Part of a small language model's weights.
Size: 13 layers, MLP 3840 squared ReLU, vocabulary 10273, 107M parameters.
Architecture: rotary positions, untied embeddings, a smear gate.
Training: 695M tokens, 5305 steps.
Each number is 128 + 24 x the weight over the matrix's rms, rounded and kept within 0 to 255. Layers, rows and columns count from 0. Numbers have three digits each.

# down: layer 3 MLP down (transposed), 3840x640, rms 0.00808, rows 1300-1381, columns 480-559
# up: layer 3 MLP up, 3840x640, rms 0.0164, rows 1301-1381, columns 480-559
down1300:127116088133121071122109117135128148111163103139187106119166177135144153159147125151130086109124124145110126135145151077138140100170108103113165108186126092114169136137133140090158149137126164162142123119158117132132171132104143108154120125
up1301:121153095095162128080146088137148172112110116173114111092122139128142115079132147112132143086156145133128088160111097104087110094140129110137107131143127110127113148153115138098141129087122133107145111103133161098090108138145167093089131104
down1301:104093132164099143136095099132076173153163140142140106153110149138094146155120102170105083136092152126107146136159150124152127156131142121176094171090116132138111120089118109080155111147153092154082106133127112111157164200093106105138132104
up1302:111089165150120166111158152131118108115119102130117157134121108107115152189097137124136130152109126172098091151125156122151129106152114114118094112150140139104124182097108162127155139166120073167172155166111145127179134117133137123114172127
down1302:117161139137098097121087119129136129114160152117137146150135139123135148161130126160103166109142128117154150093134088178132144174127097085130106104100151125131155137144115134096151163145137133118137143115156128086118117159153147174129091137
up1303:156119137121133136118178148155107113117115149181101140150106185119161115139163101138106112139151146121117140149149149130157140122150119118120083144161124130117168167166102096149144134168085095132138142132094127127114114111114099117134120130
down1303:124149107126123139086112121152129158173144152143116109153114086127165146115150061162136118100137120138148152128126131128124144120145117104155146107151085136148122103159113126095108094093101113111163170147138112129101106130120107129121148117
up1304:116113128162117110128073116123135120132139153184106143133090167086123120119133114132142143127092141086114157155146086126137158078118089131134141126133101128117116138139099107128146127094110110166162136108126135135122157125150133110068135145
down1304:140120083158140119139102103136113152154159128146114139130119104138079124123125086070117147128135147174127149122115128152117093134127154108104101142129129110152131112127100125118140131118112156139138130130103168135132136103141132095113152132
up1305:128141078152101130088125154083102137066183150169174143140164090161139090095107143143104121118116122124126146071158126169157142098127137101101131106170122124137130103114059164113103122118117111128129127157116103117116113151116116129179105134
down1305:133106074130100145127128133135112156099196139108159128174176146115153094119137180134163117112154090119085160126146176106145086151146139156150145154148108145134125104129102124106168182129160123097144124138154150126132154117108159110087111139
up1306:113097130111122127129140089093169112101113108170141180107138120102122140115148167148112116128167147085154114167080146125098156149093078129156143161144153141113133093147091124149113154125140074080124141114119165106112141115122093141101101190
down1306:151157155105135135142114163130117116110131139093120126117136132129131149138139147146108161091141146105184143159120136101121101146154137094182130101132100137151129111128101120086150145146074159091140147147078106118105098112106152167169121170
up1307:122121117140161152141119092153181114156188140144105186126102128133173166097100125121152160168091125130124107138137136126127104124129117147104129079124183121118132122141130124137155162126100125119098130109098145112097139134160137127125114198
down1307:102125109071175117158125149128120104126122131148116153146114068141134100107146120143180154123110109109127108141159144128117108174131157146141176143159128152134135089155138130124107142161132145117178110146132116126128089101156173133151128129
up1308:120134150125130150106132131120147117127147114134120155115099143143107159099162138142132098162083099097165148120141161105132116105145123122111177107116117120172125113124122141108131129170128116182112120112105129158140157151137150131133122125
down1308:106111163139102103147152132147079165106115087103150141158152111149102114109141121122127149122108123103140121170106116116141136133122128092182125147104119141063121146120125100098147187133125138139147176150089128123114104107068136109144127109
up1309:144116091155114150100158116154103116114154137123150137113147101124099119114161127112142160108129108089154118133149129143157107126122145087125134132131127121135113113111089084111107135114107096118122119136146146086097053108122160145191143109
down1309:104114128157125149129131106114089112140167114127149115143109129150146098106107140137115150139085137129113112160156117132136122135147071142140133157129135135134121119113123156151105127165118112073112102113145131124135094179140102129156131139
up1310:161155115163054116125150130134143107147129150119136108101142119135144155098142144107137123159109134101102126114100094153112184152115095115090134104125113164141101129106142092113105112130124108132171147125122142139094160141142126141109138133
down1310:134084069121131125113144172161080128132145120115128121116186174127129163107135105134117097100123142154083121112086139132106132137122150152114127085157120085144159098150130134168084177171103144130144086111148138143112129089143112161122125126
up1311:102053148137103118149125160156081125136131158124147102119150149109124108105148148087118134110131116128092114138131150143125173166129117097112155139091121146141156147122152149189125104108124112145140121157152144150124134133154116121159161146
down1311:110153133106123130132138155106125127089112108179119142129133127145061156113118138170110081151102123138125113117123140144135116112122131160092150120136135115138137133106129112144139147149159106107148105129143102146096129146091119109107110065
up1312:167130129145119144127163149098108135124132106149150133148118104137099173131198122125156093135110138129156116146147138140135095152118139133076149118121138155107097110151132122161147124101127140166171125146126093093135105100134133123159147123
down1312:139095092132149174107090147130145126126148087124142153141149100101101121129127141113154147093126113124131120096165121139127110118133125142084090161094151178087132148150095153167134118138111180117122145164161143110124103113129138137146144120
up1313:146129088140174152131114129137124116135135123119140100103096123126133132122142140110117143135135159151122130135135145113154149084111105109126124137150138146120157117129110112149148078096130162124159124139143140102123163108098126138131106097
down1313:174100121126162123121104127089132151121127115116163107121143120117153082141128144075141134100077152131087122117127131121158132150101119119136139163106099121129143104186105168107102141121141091137105077147129095112123089099154146148140112111
up1314:148176153111083110126187117135116124129203132074129122131158121149110165139126108109126140119128127117143110077094131148141146160119148117116067104096149139151124128121154124103126142118160112193105127127139159167135142154128150148111167115
down1314:148154125114114157078127184149119138114072101136123162128121103150124131155179113111168142134143115130120133133125124122103107138133130131144132159098117158071086196155147138134167125090134139129122107108102092156112121158143121122159074162
up1315:109122164152130099092125157116126164103188134139118120170114144166161147124148178111181160154165115099132128144139177136160148137142089066138130124187121126186136144135144134123093148132117107148141112068147141127161151117129079109125172111
down1315:112182150135139134130122164156099118139148113135111121117145146157107120134129136113127095153094166149155114126121146105093114104146192110098144093096149109078128171146151139102121114108188121156135091145134121123118156163143127180140121134
up1316:128157108145139109125105133159110109158175139136108120130155135168103114129155129145073111140081126141108143132189155110134121108173168133116121125130132118099128171123139115078115132103128138155149108150114170142130168134103154118129104148
down1316:147126138179128124134125138119136132091162119149129163114153117152086150118135130125058120079119101126127118110092097088155134076148140101093119119121118128112072165122107158129082129071161131099116151076115141133153158127079142106083164136
up1317:126169103131099106130178107100110127151090120067122138090129173128137135144131146107138126132116137155130110073094110136138136149118116139139099142143132162111056085116141109128142103175088134141127123149139091128145139144087143145107125114
down1317:130193177092149112144128152125126122099157124166116130128093134130089114128143154161099139100096117118132163144171136114114092115135150097128100125154128133114175074108140157159138111126131122142124092135140132116118109096167129162143107117
up1318:096186150161078092151180123151099110120141136136094118129096116091189122141120148135183135140120086109128163159105141109152092126115124133130156098161120128127104123120173145136137133085116164121157139136087155137133165119162114087135109192
down1318:130107076114104111161156137134151149152114115088129077129149103103144120095157127133119111085099181120113162132126136146095095131097134145128126103089147099155112118093144113130135148093156119116165120132139152079128083134153148128115155094
up1319:137147146154159167116110122140163140112132124128127137148132102110158152101145144145097135121139143130111125136152124123158097120151059132177112102125135136118102124092117111153165131108173194106135114114116130155150122123143153124104104159
down1319:151074135122121136162130112123124131081086116092152106115126128138161109123134097112144128111146148144102128114095132103100125130155128135106151180124141124108130141116155132112178129157111156149135111152136106089078155113075115135124157140
up1320:155137149099144148126130074120148066161121141129118144123117125168129145095118149088128170119154108121103101118129141120107140116129138131092133133127148119163131129109142089151125090163160132171109092089041131127074118165110161109133119119
down1320:105081159138142093136161162125118135116146146122121105126143123126140100109162088131169164116139115190096147090138163107147147127131158124180120110133139103134093088089136125133100162115120108116135132118135101108136133136114142135106127157
up1321:108112142134144135140090154153117121131174098116113130146104146146089178147125089161113112093140124125167117099156169132167122126098148141151159116125155177144086153141177169085072080110109117120139139144165098110129112153146134078121104149
down1321:116110110124153131115093090138150164129134128121107159142152121169144128115112096174114160124121133138154127155201160093142084136108148106140150126140123156132114124128111174144101123182152087136124105124095140136115115127107138148165109097
up1322:153109139114137156092140113114149147140104121083136103138142141144157129121138127144147086133149107118151126120105133139137153161128167136152122147138111111116140145162102111117127115120128116121121140165120111130126132161090128092086099161
down1322:099114134143169131150081113135132129101147093163155106170112113128100157143140100141134127142094170139099140177140128144106131154105136135110129128135132157120127148115128154143128110164145122121105130075165119160145203143102113154138099109
up1323:083099148156157120122160119149117103176137143117110125136177091092136147151104124122117158136118103089134146144143182129122117128122069161123124135126171143139152136104157129096110111148126115140125134126137114107074124112167120145128124127
down1323:137150145128136088135129164101099144120134122117126119107156121143138116130107132104111120126177112155119136099128151149128103131105094070141146102128133125129116136132122132138145152128122171121170156129105104125150090126096100119166149128
up1324:157153136087134144132132129126108151134139125133118127107114109149123139119151121137196158163112110142165108111147112143115109101108112126148121128121111145147137105183127063135095102137143072134099148105122107131118159158154151140122157113
down1324:161105085134144097112143144144173062124160131088175143119121117136102153155123155177103113129136154120126113135133158122138168109119158168126160150151173128160164118113133116119116124118107103084127114140122140083173146093127124133123132139
up1325:161146137147092070110138123160121144122089136101110112176171137150128172161135124141109144128130140137125093130151128071132144116142138151108139150127117124109125126089137105114131162097127123135095110128134156129168139125093125095107153099
down1325:141175082163119142108102154098132097119113085159166127163138067104106112137121115099085079161189093158116163118129116135132139133070131137110121147148108142156144074116097123184076146124134105061109132114135129120119126080170114144132156114
up1326:116154162097142139090138117089125167115158140156085100120153109116114127143136115138134115140127139162106158122129103136121073140112124132116121134135141166075148123099137143121124131088110127152162139111118170103198101119078126135140083084
down1326:135118140126129135092128120130115174116135118136117133160115063151123126102147121115128097113182138116134101112113098148146136110148130123147089125083079170119107166118143147117169127118134094105163114134134159161145135086138118171136151130
up1327:155139127107115130119092086087092097105101102146105074094109146155119134116127122143064140117065132126152158140158096158135161160157169122148085182170136134096084122135164126132139157143061141084148139135123170115096100075112129110143067144
down1327:133129075112103126083112096149183165168109115128112139096136103114113109121116126142149139110135116077159123129116123090139111106143120149112097103112167104139111146143082091118128125121142132137113132110104132147119127113160083094166094154
up1328:075140148160141114116185143102194103093153118186133128142105081069136109112153142143107141086140166073209149156108104135147131074120112138125156094162165138154120112145182108131138128127104111123134129170141105082213109122150117145123112122
down1328:135120121095116132074102129130151096125127117087122161160119126180143142140105160127101120164136114136105117110113095121144135158103138132126142122114130083168167119174095110135153148141105171074163110166113068146072179099126120128095148160
up1329:153138120121131142140134133139165129122159145150133109104123102181106163112131107112106095139111153124103131121120147132120196120146136148142112102101122124122159125155179142134116117148147117131118130096119133158137124165144138144087123117
down1329:101134112136136119119116141131127136105139172166141133124138129133110094114117135132161173116108085097109104125126117145125129160162120116199117131119099144147072138134112139149092156155159100163127136094131137159164096117155094113137104153
up1330:149114124098104109123118171097166100107148133099153124120139101183113138139135160177127189142136119150065159100144100111144085117125117179121146142182140176114167150144137127125138157113136151101141155126119148128079121127135089147142127146
down1330:144151116151135130127111090078124138175139124125146133138168093126126141114084142150138105106148141123165129104146144114154113111151137110127120144119140118107210109143137154154132145121167121105127170111104076128103184126141112157152115129
up1331:098116140129149141073095170110100081104158153139116136130127111110071175131158126078110136131145149143139151127115108143125148117116132109131099144130129134149092107133159130174119118139102151151112098170098122107128095135110139112124086136
down1331:133075137173136156161143145116146136113194099128123126129128120122121117120137125110128137111134148100117145125148105071123099122148170137152094099137116171108138162135116146091132139143106147121129133151136110109132101162065146136147108090
up1332:091110122104125118098104115135168124111178121136101145100122147136121112139123134132121080157139117100077184149134152156172117107118102125125123117137098100099166120147104186162139100137118139047143142156099134172137150125143121166128115123
down1332:135096120102164161139122160089168124165097097168143098121134134111176115131138120123146193108152141145105138110117114114147119132139114148160139125099111164143053135103137136135126117129171123169130149122165132110156156094140121163109157131
up1333:150141085090082106173096101100097089112139114116149124141118121159132131134112144163136126096113105159139110107124147115138100134117087079101111159165100141129110157086092165140138133133116124145114149134116119140145149082081112120157133121
down1333:145148090133148173115152128174116111118112094127121158122098117100117131129147117108143093144142141127117169086124156177125106137159143155131111145126121131101138140146116118141109167105166155135145078139144106138097113136120132115153139141
up1334:090137175124114093126165161108087138096181162093117107133157107135179182168084127106106103129149108094149097101144117166146124090122125117124098131104195171122146138155130116117115153085166119118119102100138138123111108108105096102149078087
down1334:181119106097130107131141117131144138132122169090107122147143135127145158165151129123163135110133122161118074123133121109126127126106164165093110119108143099159179103189154082076147158154095087103133105095147134183130156101109173121104183126
up1335:095126132112104152151132163103139129154134120125139175147089119093142118149113137121137130111154155148125128106129135128157139110132133145160125126114163135113116142111152131157078110147140119130140167087157149101127119090165111164124162078
down1335:140145171106141117112135167137131121133139159089134126126164107140143154124165132094145094126102107114155091131126157111144138129130073108169163122169136155134126096176158175103141128121091150137157146120151080128114119156151129129146141142
up1336:130107150179108135152130091102160161132179129167119121141080131108122139125157121131153158117110142136109150142089111139144080134145139105107150183194098128088147111116100125089090086160137145147145062134116122086132179134099132156115114109
down1336:131132141156188153120145124129124160117094147143137153097151098099103117149135118194161140159145131123121159098115114110111167124108091137117129128126138128133132118191104125121111147174104126163198137169136126135114120122111162095112131158
up1337:154099139211138125117089093117117146133141107120105125089121093119143091148108126124099117124110117125166096119157117116139135127136122109139129100108118178153078123130132101096118151145135062144128107099113118150079104141109116174131145149
down1337:118106125131144149146100155131160095172151114148108094110077082113100162112170146123095122102134098107136149087151106104138130117150120148134096111114144144131139148108138153150130136157155139149120104152139120146100117121126160118146145149
up1338:125115179155116166169155141095129139147086126112162118085146125157120135111129111155152149137161079127168144118092095092082095126134127144117175082122110149104126119149161134114127101129113107155115154123127145088108117079125098125167109144
down1338:128106105162133135125109124124084124140163165121160128109098121122141134096101143145166160094116123116117176162153142135151119115135124127144123135108104120142141111138152106156081130130130131110098189151133154153145157099125139133118098151
up1339:070167116140109138139172093130157140125114173103156120087125133163169091121131115169139119115087092095114114090102121093068120133091143111110162121092106135114169126097098100084118136120146089113124123102094085150077146087111100112150136142
down1339:127117124085112127184152107131091105100168142113203153170164081120107127101100165173113122077130141119118158133118107113161139102088134155114149163161163165122160108123155082120102142163140106128133153126145136124076099097078153164143134171
up1340:125140135151091101176097117106150109125105137086120107124127149111113143120166067122122149162111123148113172151086125126157145121135122086101156144129107049130139129161132128122137134146117141135116096128145093131110120166134137127111136101
down1340:135153104107128147126111159104167139161111152094139140105101126165084127138128105091148132154092159116096128142103148139137155155119129102139154112142093101135133124169171104113115127154098114135159125189055074139099156160123128126069138165
up1341:090150135179143153149106129136129125140149172130140144107106138115129167164122113153112111114088149124108133146190153157143175093144155156162087119095142157109115100145106113145124119143154168159077118109155139160149112141149070106083117155
down1341:099077127132112124095175145130115140179105105115117138094148117155084098119157116100174159088166105157116147120145129196137134118131160111128090125115128128132118161158072122139114122085150111117136076125139115106154111106119147151140134123
up1342:164137106107111140116128127112132126125119131138108127111120121124104167093137160130131122143149135121098187132165122156170107122158119142077125115145173099112133098140138113127121129114168094152134118110143111093094113129149132139106149157
down1342:125135149147101109128131149135154077172156121122146107121136124105146111077153114157136137089153083129136109165160167122101131152149116138171119142166131132136092109116156150137111114132151127089115105143164115143133110094133117126168062097
up1343:093067163098131105080113146146091125072174131120144127152112138161139134136086111166164150093138142126146131121113092084123134111106117106084145123113143096111152130107126111120114140120123071139100141091155143179142103078103122133134112137
down1343:115113111128148131147158135159094120118116149143129101157096187123156100140165154158118083129143108134161087106165073131118150107114094099097141129124120125127161131154124155105134145106143111121143088121120126116128168142147140104169144107
up1344:221157129118111096168179187116120148114089175118117097093121100118152148113178127124096108121145141150182161140095079125108138133095126126112160083158105093128128134112124118161103115084119132084130114096116137111121103108140147141129122126
down1344:122137135122139137135103105137122123132172112105127147161120163131157120123084122116157148121124136136158148117152120110131147102101124116122131115146137096137115146136146118130114129145133107139119139183162080121146134126099141131136128108
up1345:133112134134137110143153122141112140095127145125139180106126138148126108117120099099150153080137139122119087089129160136143106111157099127137127166124192156073136161130108151153079118135146100142116148099119112122133121138114121128137115096
down1345:142129135152123114127131132128155101158110103135113091119189163135165146117137130158144129110130094124135113144099116117123113168123103107131093111146116095129139104141174155096093133133075126117104128141123154101084142176079133107125142145
up1346:140149112063151137161089117128119123138094108118129101158120150133149166106168141096107153105177110058111125110125143115133129145128123151143135121145141122112090106169169124120113095159154105103118140123127145148100165101098109150177109197
down1346:142151157110106117160132119115160120155177140103104160121174123135140110135126108151136106096131096115101148122114087126141130103087129124162121164168162144156160119128110060146140125114095126136119131124099162148072114099131153153110080115
up1347:134132146153127092155129119124150124133169153141125123113170139103112126081140136129105095121141097129113109149149142111135105125095151137098126109084123155156154144123120143157129139132136147124168083150130098162096093097161163110112110133
down1347:156157127140129111127134118117147137122127079092115128165126108153175168098093126058120080097129148132128172128135147163112105127110136100118151130114105115135138154092159108087153166159122146136121119101138130124125156161118176156131100111
up1348:122170128146102107115132097115142119127124124124142109165121093149130122151104140137162123132144149098136171079101124123180149109122111133084138166100129110148109097116127129135084115108151115167134136105111133106126160132122124152065128109
down1348:108145122127122132154092120150137102103157076125136137125120100131143141142164116122129132112088141075143075119078139115151133144080168134093164126123114110124143118103118109115098096140124109173117119153113096111135153171112135134129132152
up1349:124139109084105162129130140155148131145102123116137167150164144133167105111132140111095107111115119140155087088114119121166164085096167111133104131094115161159121172118129130142087104165118125166113107116141164108155132148149098159112128142
down1349:140116158162115184125101142097165115132107116119151126100126125105161144116116137113101155148142132128127134125136141129141147152145147101162101119080140103137136102129096129115099118139145152157116107150152129133156110149133149152181074128
up1350:117097106189104099168157125151104124152115129113091111089139148094123087127104106139161123151114137111140108125116161113090086128130133129165109094108146117184107085157174135168122143112098112114127097153131112077123104095153145119091161130
down1350:170158121088133093067142113174107111100140143149119142077112140129090136121129132112145099120133124111111101155172129144115128112173118097104129157098176088122126112127143127126076131132097163090157154135158153117187174159151172133096097102
up1351:117120117128183085104134136139141107125124137112132119090133156114125107142132123120155148158137131118089131124120111103148138091093144133123156128142143136132154086119136119108136096125109096120118149132157135144135165092111113118128121157
down1351:116106131165101121105118123088126168157110143141146124145089133105150114106138129168164150135099161162157126131150114134104084148167143109111104134081165130131124117118118150181150089145146130154136147121161150132098165153153136117085103119
up1352:105116069093146130115056113143131123098132102105132139093117098068115112097148149147157179130171110125091128115175104107122092120126141129171139161109188122126101167139099116139157137102125136132090116137124145104132098134130112156116129148
down1352:084121121170158132140142124158141125181101125074124122149146172090129088111114130084092129139162100083157155105079116139127077140145161117156138132121155182159092143143089099121166134139141082122115118135140136072120107143142116144114140111
up1353:143150141110131139145109101104108069103130142139125107108132154114186129121132133144142128145105135088153172117129154155116085181167118111128170136153093113128167081118139148126161122117105093100163093137122083115123105076140141153160138161
down1353:121058129102111128105126118109115106119160149150133131156182146126146165091141164127111078139087120143130117125146107106137113127096138114127147101159100094145103132132162117152156151142138139077116133158124115095114149093112143131125163125
up1354:127179158144133081140162104107139102122104126170133110179139117167141175144094123098113154143129129103124150113174156101130134141101121145138086143155162114139138115161138153163083124154143156133105103116096140154082098135109131163086118092
down1354:135151131100122123131159136150099114110160141165114145110147154131127117140137145112102128141098094150123124122121149131128161088121079167151129108132124134116070133122104109159098142099120130127075136109158102116115127147153143144100123124
up1355:156133141109084159158139148095115095117106117164125102115111153094090149111151123122088128130180149121151124153131139135160097148133136140128123076149107177137085142147111140128154121113115110099109120121167164138145133116082151151117148086
down1355:124094146139125160124134115148134140145137155155143112182139071150101119113142123150170143118149137125120069155110128113094149116085109089130136161086144115155109157145146137105141164116179126167127098114140127100148121147155104104131132174
up1356:115164163158152116153142099093110156153117103169113094075145127103152134111119086128118121104122146125145103110142110132118121109127112128150093101141125129120128119162123114144098099153113085165119124104162136106152119105153110129093108160
down1356:167106134113102161118150100132127108091127178147158134111114081138143126140148113086118126093136131140084155094133161079117141085124123081134124086105109141104091138160109184152150133119117108129158086119104136139119148156158116157115108106
up1357:104104154113142127147158123146150113125096152137104164127104111119095116116151126117117159142087136075135135140132140133143132159163152156149170190150132141169157153142143130156132159162122150136120109123134160127087099125163149093120156148
down1357:124110101127104127132138140112148150135131107101142105111131113138166134123154132132183122099111155123108114156132132094139176152151171111099122160116176097102072111088136114126112119110117069106126095119118178108116102165117131125167172100
up1358:115154193174118139133118106104086131161148108154109166095174083135129130108127116150110126143145113124150087140100127136085131107145166120135131102053163123084109117123167160129116119104113106150122182125156088189118112116143083126099135139
down1358:153155098116134162129147150156132106154125107132138139140144134150159129124113117096144125140151179113089114164164108186119106129147155125140161117105129131105089170134137089127126131141123091167116147125147147110158164130167139115137114106
up1359:113146106125101097119113136122160139139101147112134143150094108094111154095104130120137141076104102104174173107137142114078063116047120134117171098129151142112107078116126082145124118145100121156099109110125091119083153162125137124103128178
down1359:138116148086135083137107101154113162127114153150147155144098110177103167113150144111150125134176121152067153138140168137095191100159082150148133124123147116135122087102124129157132098130101114091115157107126152063144154149097150136109111129
up1360:119112142179158102091114163111116151148160119124137101132135103122147127070164116135123142114099148084142141116116117136115143132151138171112092136125139139168079162149153148150149120148168113141110115157159188088123129135155130154162152141
down1360:156103143124099151143104158152097129144073122089166127108155145129101116133076116132119098141119123102183120102124137120141121107156126151127107117116134127110145154174106150155116148127184109138161133167140083130137108173115079141103160151
up1361:152113113111170098104160134176164084143123100145139135100125160137100135151166138173086106139146148113143083166123135135139092128103144103149123140124104141139139121091134105139146127114109124134146114125181145116114128083127156146123144097
down1361:144100129167124128097158136105129154132120091132142135151176146160167113141100087158120117086121122133151142127124141139112133148116167136153128118085144114092127087165122122154127129114104115136134142124086117119133148125096072081128158149
up1362:105139102125154170130129106120128153119149116121114111120122137145138129109098129138143119079160114114107131111110112126103155108128125098139139129148135134171120134137151133120130112115087156116137106186118137137068125149096139131087160176
down1362:170131159148125122111139120112119100118091101130118103092144126147156117147118101113095122176131121119101136090125148144083113156123121174098157145133170127108088106087113091128132137124110122169133135155167090125174159133147152190128147164
up1363:141102122114089137143126150111103118140121164128110124117108113137096092139131152122139146109140110118096132152113142132131098101114115089147113127066081084136089145107129158138171133125099135108106113161189101140170101106133089155158146112
down1363:138134131145093128087139116141121126133139123136152141088137138132092135100129179134154116161131111126089152198132132158112135136115117129110140132139108099145084112131121130162119115097124101174142172127164143138118127105095146112106134129
up1364:111119160140172109113080120143140066104081139171151124155128160111104129183144121115115133146126168108124083136129165147091133134127139156140159151129120125131139120103161168101130140128102129092141098118129164109155121131105188139128151125
down1364:183116094121115114153085168151162130146117107060136128128105079186174134141147134089124134121153118099186134124123094106076099161153130143171102104115130132103098087084125113096145153135164183123105073128108133186105129149124156126140132122
up1365:135135127129143138090158118107090134135130141162112148140106164088160115124194143105155168130129112119121138113098115121148148131105129104160178110141116137075138111141088140117118147165158150064147142177145128105110074109130121140089147134
down1365:137146121094101098146103145139124127156156126156095117118125119154156150166092092110104164101097130143134142076144115124106112127109172114131142140111128116103141135143103096164116092142147130075104120111127125144074135138100138103117109116
up1366:139120135152123120133131139102118141116102167151114123114139092110121157159103156115129126103135134166126160120135123143121107121146130114106144120085109120114098104138138134156122144106151160117102135108114154101131098098140120103103166176
down1366:164116100095115054084151146178156167126122139108131131137145132161102145094154101117118141091114146123140138104127150128167142142143148129125135152156120107113133113174149107163137153136111137131141124123168163112041104127159122159140095161
up1367:135133145130166183121140119109140147121127171105165122140110117144154105112104110122093096135131169134120131131117112109131146099178134173144122119123101129118157149114107142136145132083122127125152144119153132122114127100118147095131102112
down1367:094157109122137138158132121125136134116099078150128130135120141096157111131147119129146137143145069098136146121132096107134088138090120116092107125139093159113113108172097116133093157154152161097102149133118119099134145100157121142157142162
up1368:121116150132160121120132168145132092071151125181176124127115147168121190122129095136092085131174174091125111101146108159122110124177100151137124092113075133127085149134140094161143078114086105141151179066128142131177132138101166152104110098
down1368:170171187161098106140099135167131101118132144142084160107087135146105170145133086123141125163097123140110148148153116107094129141112133166101180098093146151122146070115133136113122133163117177170132122168134105171159177110135114179165159143
up1369:139136104098087154136119170133118145077108177111112164094160143087140113126073147116165144122171130117139094150107153109134086111151139147131108129123146135126142114169107096164160110108127122131148100112183147067165117085144130145116159105
down1369:126160126082149112172131088114140181115143111123137184115166157164111134116130164125104134115108097105113113147143076128154111117173123109087116127142145133117131164139135152099114129156130104110120118149131120092120114146117138121148093115
up1370:116112161122162148119101088107109143133098110145194095144165076140110139097123076112185132107163113109132184109172132128105119110098122129082135166118111109135128082142141145124090121138130163129105107164165120154113167133086117107143153152
down1370:105119120157127130087155107163141099134103143115125141128124111184131136162125140150108108111125159120106105135175121135139159153158139150089077163132137155132123110145129102152098122119140080095172140129131142147144128141123143154117113113
up1371:139119135112157107153168146112121125100135153130156128122117096154083135133140114166136145145120145113089156128129145154138143156125117100085153139082143137141147159122122155140090102150098128111133166089120162114181125127106093177113145127
down1371:135129169148108166132119111160132139128137192114112076155109109106125135164117086171147150111123149139134139133159122119140157123148140168049179192168140100142102128142118120152119126147142146151142134119143105151138103176130131155144126128
up1372:100101110146163123108138135113103131113116108133117146130127178093143129098129129140172166114109079134143134138141117105108092112119108095130141117136088155124106097112159097098113136134086179169139079135104136140112142152097160115091137131
down1372:125101127119120174179170122104135133097102122127147169089154124139113158115139083161108089147102121114109127116127153104145096131068116142189144150125076109091121129078125118151119130114130124149148151106119147111137180147154167112068166104
up1373:116143158158155156108102104158122110152120051077102089131119120095132110112105125157160140157151145157104108135117127127109083120195089151136154144112146124124103070134162100096106114120135149141103124104146122146096135123131129119120094179
down1373:110153142112125084114137163135139092126150135098092151144102161087071094120099111138135078141114164149123107129175071100162100138173129137153122152082136140128150083140204067124116095145138169089148109118099125130183191158155104132140088124
up1374:086132162102123093101077122100129162089099146139081136123149105111117151108093093124105168124134092111105124127139112115117109104116152125109153108115149120129106126132136087117117146140103152123164122122126114139163148154145106129151162178
down1374:142098120109109101127126076082073151120137126138128108120122115152175126113175150104147143129152102109127147136157108098094141155122121082165127155131097126126117132138108142152141168097157150092103139145135136133091125157191090161145132149
up1375:117113119112094167114130103134112158121120149126178149146183149130131129095125138155111123111099160094129132075141132122105107124118106100153118165103121117138133091115128147119118098104122109124125192166151107118169136112108084103109169094
down1375:158158043098134132114131103112149135144141124107147111131172118140093125127150131078079087135091151166137120117109126118122119096141128139093140062103083173107123130175111165150142137112124117187177142130121142131140157141130109169164107144
up1376:122111142141136139111132069184144127099150119118158136148156117117140143166127166117109118141136117146106139155127162158157137122115132122156155114113131138193101136072090107114165096150104119125180138149124156122162129114142143131145145141
down1376:173105114150138173146127090133157094121096098131116131141127122105125102119107096094108133145130096151144154127142131089079108154092154140115115152098064138133126096125111161134107127134100108123134134084114139131142106117124135130136142123
up1377:086138143091118079145122191087105097106139120117118107137131135172119134190123097115097106115125130139138079131148146101156138137114119151161183141136135134124113109115113164114088141104104106147136150147118096155134113083099141126136178169
down1377:118130113156110127074113125099111099102095138149168110144125127120101124130133131043095133115140133171105115126095129107138081107117132164141091111149169174131136111119117137109111118134121134072132180126111160125173119101095164139157137125
up1378:112124105140069141133153160088140116123126115082136093101153123148123100169145134113148115086154124086158106114137120130152109172113127133150172133117136150143118137122137150126135139090115101153112121131115107103116098131129113154110088070
down1378:085167142120134142083118165091152108102121119127131145163151093099162142153101128127126139152099098142132125136154160130148120114147118110140150125075143145094117110149132140159091145130135147131101100120141132102142102147128099129164147154
up1379:115144112153139180134133133181157130128118172117129137113132105110152111137130166141140178141137150125172112113134110147132071107115116113144118127162156172121147093060127167120155107133088132112148155135100101150161104142104135130151123135
down1379:149090151117148145117113153148137126127151089106134153112133103124159143140150137090098112175138120126152114092155108129099144144143144139109125132098120098128113109123142125115094135117153163120129104147124120113137135161143131147061176100
up1380:104099156120086134123172119151156098135147165154144145126151140136096157135155158145093097114131129155132121118124113138135133089117106129102119128118149120129142119092117154101161129060128141104149114128162164128129152123148141149085121106
down1380:113113137146128146135169118138139112176153112137108128119041132121131132116146169104105147121087108137140142122115135167086094157104134154139164091122153095126101133173134148156128161140130099144107169122117122112155106133140133100104160092
up1381:146119097144171099166124127093128104163135114148136134104138133158139170100085107173114130129079149142117120133130133146164104132140155077117136158152124115139079134103154098124155154136128137099149101140099135152129154191161139136148119168
down1381:137108160068157182151101106113147134099114160113132158140097125115134092116119119106098137144164067144113127124114083124098166121139144149057094121108124157115114109133091157126121139132141080129159150117131130100123123118112164146097163141